config.yaml
head_dim: 32
d_mlp: 256
positions: "rope"
parallel_block: true
init_std_down: 0.0
lr: 0.00911
seq_len: 512
Each number is 128 + 24 x the weight over its row's rms, rounded and kept within 0 to 255. Layers, rows and columns count from 0. Numbers have three digits each. The size before them is the row's rms in percent of the matrix's.

# up: layer 6 MLP up, 256x64, rms 0.654, rows 79-125, columns 0-63
# down: layer 6 MLP down (transposed), 256x64, rms 0.635, rows 79-124, columns 0-63
up79 095:103113161143097124114141136142116166072106123140105167146096107139137123120125129161172103145136134104111109088104148145129170129145131083095069124116077165127137132130132146149136141145096140
down79 102:134116109207111128157146174111140125120157140189154143119131090131115151101106155142106111136136155076104122101161125111124110102119119128106125141135107093146142109116147105152131132163101159
up80 112:145147129150137098140094132133144132186135124154082150091123148119144119126083096088142164126150063090095144128136107139124129138150161112140149169107128106160135121102133109118168149114139115
down80 122:163116125194107145156144166118133157078130108150147129113122126107135107116146117136137168121133143144147131148100117130125160125109176164162119137075142124112100092127129109140188106138162129
up81 098:119130114145100110137087133116125155142140117165083118146140115147172088094126133129140110131170088119144138135185103100126114097179109101147164176146159106145114135140126128102109138128124164
down81 086:144130118115088141111158119112157137111149149137138164078108125046111131122102087145117105145116123128154080100140087137128149135103111137123123116126122183125133111150147158131102124170148147
up82 114:113101135132126136102165133157125126116146186109116188088083142119141121100105115111140128114121088135066112142131137172152159119118138148150115131111110100117133097172102107087119126119126149
down82 123:135128115146118099163140099115107167121109144134085134146111110151183121110155143150120157130129115092134164147132137096095135120135188141132109157100138075107160137115120078102117124093148113
up83 103:129106160151139126159097155122114144094158164126133137101133176113130110125117126096089134103108119090130159156122135142123145086145142134085119149098140108140113097160066133101094084137118109
down83 096:144136126147118064134120106122104134160136088068117131155124112157076133148117138107145158138125135123120082138122134121162142181122143166135126109138134117097127117136175108171143120097152097
up84 093:135148170170144125101155110118107113132161139122098094110157093132116133110193136140126131151143144114139125114134147163132135100160128082129119145122154149089075097113139127190149117119144111
down84 087:106126088113157156125126154164068128121134147140112120149160120096143106137144147067141152138139159151134146087102124096135098179099109150137090110129107129157124138137181122099118135126120135
up85 084:110132160149132076149155165197107120136067116157116101125151112157122164081106140127138095145113091130136141155129108138087112125164129113150152131145108136137133106117130156131134119138165142
down85 106:178139131098128114154099175140096129123094160117128091131108134135086093114133126125129103168112113119145067126123107137112135131130133133128148103132090103179081118172131133100117143096155140
up86 095:139112151127105147147123113127169128110157140139108125088129134140119122109120161122174139098080131148078078124061103102136157092123130136167121138126140104141152095176135161150114117119117128
down86 098:105141154090157127120084125155137167135080147095095081127100145094103169140159142124118145133125134163114148108158149130141107157131150112135142097185119091140136136125114157094152114125150134
up87 100:164119152151114148150078106146130171141114112109135090145145121119130113087155138108178147086140141099134138114136136117080133082099172110116117142175132098111106088119129156139116116120146145
down87 116:126079112191082129124104089137151129143122122123148115120134139107174093164096123120126143105115123102093134143111113115147149166103146113139114115126123100082131106143141167172139152090157112
up88 105:182043150103138123158129136103125148154122147097139108153117109100115145122136126029132140134148117113123131135123127146117134132118158094116152130146115129108114143145126131099137105151103118
down88 109:092088127168175095124137156143103121150104114147113115128093098180155140134113148108139111089152118100147132113118120104161154094090119129145161110152129129147093111147137118142076113146094122
up89 093:053140134147121147067138143137115141112137087117119095112109119163098095119132156122132134134120080126134131161106172134092127101153075157129146103158148151121138114111153128102133141109131115
down89 086:140090135127135134118108134117145098106130178170112129117112146117146177160128146124101129153086148148124148145151123115166064133108135107109106132104099118107103130062152143136127104166111147
up90 104:087131131135177106091127104154130117113118107147158090180143138132110112162118142143144124126151149151171134090156182127156127113154135156105121095143150136094093141127139169153114090124137110
down90 077:144118121126075141160136160098137132145132148120103143090120112091147145128151122128105134148109074116080135133115097164092117095135135074137114137124107113172127137128127067108158164119140119
up91 103:088139165097114119120136108090164130144154089129097080142149105152115111100138159148122131121159140090093158175124142177112097127148133166112138126090126142092145110155123129138147160138145134
down91 080:161098092153185160136103147141110140121121150118145154134133115108159149135156111139156166140099119159156136104141098111133139141117102104150159108154105102187078146127132137117127115110078140
up92 096:126120094143094113116133122094104111109159127145149105147151126162163145096100149119159144062105106155126124110102097155157121100148138157155125140145090134150147144146162169128178151111124121
down92 112:118130124143111107141161151118142108130111123115120130134090154112128138126151114143179125184112097088144110121123126158132128186145123121180103124130093149177151095153155092115100102106139167
up93 103:088126133158144113146134114103104125156128101117135128130144108141167146125112177094171078109112122131122148174093128131114117103139095146103167166152152155121186161105120137116161102122134126
down93 116:136143116087141140162170130118082105157091084167134141135141137141127087101113135088126139144139157161131092102126095135124148149120151128112099148120074095099155135151141116118117125127115181
up94 099:136118145116123124141142106161139129143150092132127100127159141115132106150079132101113091116120092109165138145154121096181113160090126141142129129114133122145165106142136149108172211132105125
down94 097:120122104155154126084139124128116113146146129079103155140136086159109093126169134104135146162186117167104141144125170144087113106128116120156126130133135148093102148108116119159136086091134105
up95 096:138118131164119144088106155168099130126116107095114151108079099157119164121118125081092111133107113132109139095150102151116126130109093110107145098105113131125101150126143111082166179125157143
down95 082:120139128061152145157153112106143142137105129155105127166162122135114066170134155125118127170150094165157114127118145119103123112132143148134152135149163164088113104112126123143131096150108095
up96 089:103122142177100173110101116162084111134104113104101106135089134144131147087136134126181112104105125068123145094146134158132121110136117145158086131130114118116154102139155124123146147140171142
down96 101:113144130128136172136105144161144128111138168120113101148149131121110116128168139107139109146093125133154125076118124098142138077099108137168083092141104119145127127059109135151096133174127137
up97 096:103156158120135099142132128156140149143085129121123136105159101126129151132138126114177143095155128131142157127149084159152120095114138139128136137148174119122155163116115171065125112158144186
down97 096:111119134121138118096145121136078170141134116147135124120146159141141174126115135091089129163107156137182124112104131108162145112109071119092151109164138089144147180134112126103130142115156112
up98 098:181108131128118129122120124129141144149099130175094147098124127099129101116168103151116128151112142109108124149182109125133184145150121113110123066116147104121113089135107112117156087153126086
down98 094:123159125093102112136174174099149100141132107117107114130094091114102153137144142132167097126103110136112158134135116119153097144129129161154135120202094102136138105141133122128079118091116111
up99 100:125123096112141133177114175113113161124090101116107094137106119171122163170105106060151133110140115110099126141127081107152155114159105129093144115140153130124136152111150145101129131134130100
down99 089:159066120150096102144137107096159132119129160177136113083119114131143126114136110163166149094145143091128121128160142130166134138131084143115127102127110127122123163130108127160118151129107065
up100 087:104145159097120114123152153143095136139119118124087139143097088120145116070135113123138125142130108134086126150108170155102108090104126139205141166153125104142125130139100146136105106098106110
down100 102:130137131124098147130127127097150148143089190128129122101149125090139099145106116133188156093111149153097142101140149103144144158116144139135147070108125131116124116161151087155157110140142089
up101 125:127096140120086132131176142145102140105136173108129158113118103105142097064141113111115130104104098086091136133137132162107156106149158185121117116122134118101133123143153108095149146097147117
down101 118:108118143181113091133160121128097176160142130163085157126111126111181104108151103138101175108158135111097135132131093139119113145148150098161123164122152122117132149111130093154123114103140109
up102 126:107098171109121166102125144138117132136101113084166117096108127067099147109168116144161125161153117134139124129113154111109153120121135116100066147179117167102139148122129117138131108100131122
down102 131:125149167127075137148098145099135139144109145103136125169115143137111144135130103179106143120116094149107127157101158176115144124168107145148140097084121159105088135090084106115137119119146116
up103 097:130146156095130098161116135122110103098119154126139161135172122097104148126151153124154138165103120122118069141095156134141151149087145186118135123086076111130122127129096159123122095124117111
down103 088:113094126120091167126129114096140147128133133135164100163146152143149124149132128144110086083122131106118199153147135141125112108151121073171097155153128154130119116136155092123148094150136108
up104 096:099090088112115124135114141144164097077153149149151143187139135103107118137096084148092131165144081139137100129106140134144140130060131133139157128117157121134123147137144124130124114104124097
down104 109:107075057134152118154175152151136125132133101123157163113132097149092088123145141134106109099123112136107120113147132124111155151137096133137145124181139131137100136108141129144142102129070156
up105 100:133137112107145149171130146139154136132110100102125098128120161119111123112153095139165127133093103063142176141131097147112144151083120118131148132098193124135130100150111148120078135153133108
down105 101:121114161077145129162111113139161143099129157107126119152108134175171181143174103143128136151090103142102104144126151118114142120159124139107113126159103155108116148088090117094096129119127109
up106 097:103130200142121113133136136152164146121132127136135125096173128129150132116095145085136112167133142125092123165158120144106147157181119146125094113149138122119085102113131099107179109141150151
down106 083:162130132136145113142157128111141138113081147153120102121136133105120132145132107154126108099159152109156128128101109126144117132129160156097157071126123183156133151099108129133072097127060107
up107 094:142085141159121112145172110107098103091131116113111121117120129131128154127162119153155166148117185136079091173099111136135116129135151102112140194112120106107088119150115124131141136132111100
down107 093:147109105131075122150084120170130160123147186132148113127101104134096160128117145089154115108134107084148128116163109150125129128159114108083146135153147127184127151101141134120125162120133153
up108 090:134142148116137092102115137138165162134160145068113132145131139109142151128084100101097113138140131108155151126117111126113218154146121091097157123116132161139126120121145137098158136097136117
down108 082:122149149115118111112140160111121123121114163141109096154090144152131142154131140114136110120138189154130126084077153170106102127133136131177137088161153090153117127138109147183113117137145098
up109 098:127174144148125122133126147172160164101121084134093108164078086136109177121107130144107122122138139126096105128170122138100134168127107104113113116118144185167121140139115125095143144120112140
down109 091:145147115152135094088144139101120108149140130129105128126174119156124113129166126148098132125130122153099111123160086084152131152098173158121149132161089149111115110134085176186132140131148126
up110 093:159110148104119110178139137133096118109123131113143127100158138182141084137110105169160102103129150139116091151149138131141144126126170113108097112155096100126133171132189144139091138102125119
down110 115:167128143101131143117159140161086154167157143161122092074152107125146100145148166119155093159124091146101110099124124148133104135109098078132115119123084129127104127111135146133112126110163111
up111 099:158113120154095141168151141109103149131121120133090142192164136154163135145121157085110110113110104149132092137130093159127126106156157095154150143131118124124126115147091153093153147138080113
down111 097:134099177085164156127136114134135128115089166127119122111087159100127125123099131155150082152164144110151110127127168117157086146144133183121109120109118173117121121141126141130106099096122096
up112 098:146119134105115143117036104125131175115118161126114155138158129102125086083108150147159140108119148101097132097124124146116117099143138102108112162125116140163115167111136088138142153140132141
down112 103:159166104093116160134124101111155095062107142113129108169087142117076151139143126139120112082147167147112127146111079157147124137144140136109139124157148105158143149132135133135153101148141139
up113 107:160131135134112143137125142104119140071086089116107110162133095121130104173147111121135107119159133141130092111195104119130141087100124103164182138134125109121094142090124152112110105140131128
down113 117:154170119151126097127147130125156156133146161134081167121145073101130099139147120138135151132125125132138091123135138169108104093115106178130116164122109154097166127091105094102170107122121123
up114 100:147111102128132157112090109133149129111101164101113158061089153173148117166163150153127134152145132114125132110137138133129132127139137099100138132145082095137149105200157133136130116126144144
down114 073:119129126125150097156156154115114203147145161089168102140144151122152132127133153116153130128081135071142093138113112114092115105099121147142119164119121140088090117101120148129127148146104120
up115 095:088113111154151127118152139151139110124168081087146120113103114119090167097093119148125115142098081110077119122161096138107089160124150122146168099116130103132112122121108149103099127138125149
down115 098:143125116148097171124098153101180132166115119121104178127112119124141120152169109137132109148081083141171143135106114107116115120103135114114121139165109137121142127158148100137093161092153084
up116 106:132106155140154110067125097163102137140143104118129147111103133123151129111097185166111130100122110156156131105093127131124097091082131130121112145127111131143148150125110169105102113065116112
down116 101:139108158147122112126115142124082141103132131142138154127141091136091108144181114109119124092138141085129148107090153161132142084144141118112118171106142107161064089143169130103137121104131126
up117 089:100140131115128129092061131116103150181108135116116142140115113105121125110142113079119091121160140154101097157146103124132100103124146130164119161154158148136124146101133135088100065134120134
down117 099:145108179175159141172106096123105102173125144122101133112153107144111126184137135125131134157174114134148112123075129127130151117102155143127075137104136134109123177115127139135098155130129135
up118 096:113103114099103080102109114119182150117141162116120131105147107142122113167095093167141166124152107121118135117119107144117144134125103125109174144141149106169155138158159122122176157124176144
down118 101:147141120149167116165109132126193075141123113128115166106121089133130139131157102110059136153118118122144117140114104102129107134123163088137142153140160127121151130106158133154147085137162123
up119 088:108120165130094105141093131130118114139139133145103159088116115120163112143105192178106079141125137121078111115126117140117156147150119140157128158136093107117141157091150145144178146141133142
down119 113:146119112119111131155113106093151095150125124168101096115140124138119147132108145184121103072115131119055145124148141163110115164159122106134122144135119115135165139110104137084149108155148094
up120 099:111115112112162163144138115113132138119130114111159145155105155113118127164132132085158125108130093130124150137112094166138162152130107160122103170094096108070131165151118169122114135105172167
down120 080:150098139137130124151158151151103097150101100150123138111124123079130122155145137145124149072104202114151110121143160105112085159096144146139094119134143142098141124131162128155153116114106160
up121 109:110112111133150186127114106124151116132116104123146168106099129102092156143134103121095134136157102084111121147158111123138132150185153099159152093142163149157148162162126119094129148142159134
down121 134:140132156117099186092140147135119119126118147166111105121131137104073122108144154151149119176151095127109130123154103135139079135120114153137155069164145124117104138144150157145113128149080124
up122 086:182092152165141134121102146110140149124160116133130126097193102117144123167130170159121123123097118144110135176131130161129142084112170098150137119157102125117114130120105152152137091120149148
down122 101:140117133109154157129141116178137118084148076142149153152126148107106114109096137145110141112118122160076108127141135076148164124122177133160174120102110105125120122147143124146130116128178161
up123 108:126108161118116124181108139155164129132111107128103125116145119098187110121132088145076140124092125107118126135089153129156140121132140127119188153059112135148153122094119105116149112121125126
down123 099:139142109167119141143148137121167140106133124135150154139067126125132129080139100147151162152174121139155160142144093136111105092123121204138106136140158148102114119164140128118097137133160141
up124 089:119146141146147105112133150085138128122158122147118146134124145124121158109126107221127095110116133132120098117137145173171081143106115119133142189101110124123112164117103132130086131122151118
down124 092:137126166124106160172103129151175118160100124076094164128093101112126132115128104149110143125125122125096106118146151102098118128145097147149064116112152114096143131096097106138103134144158145
up125 113:113085119123133125121152107101124089104137106125112144119177111095115159156133092107122121161146090106112090129149086139156099117175148136140151136127130080087108161138106126130099158101156114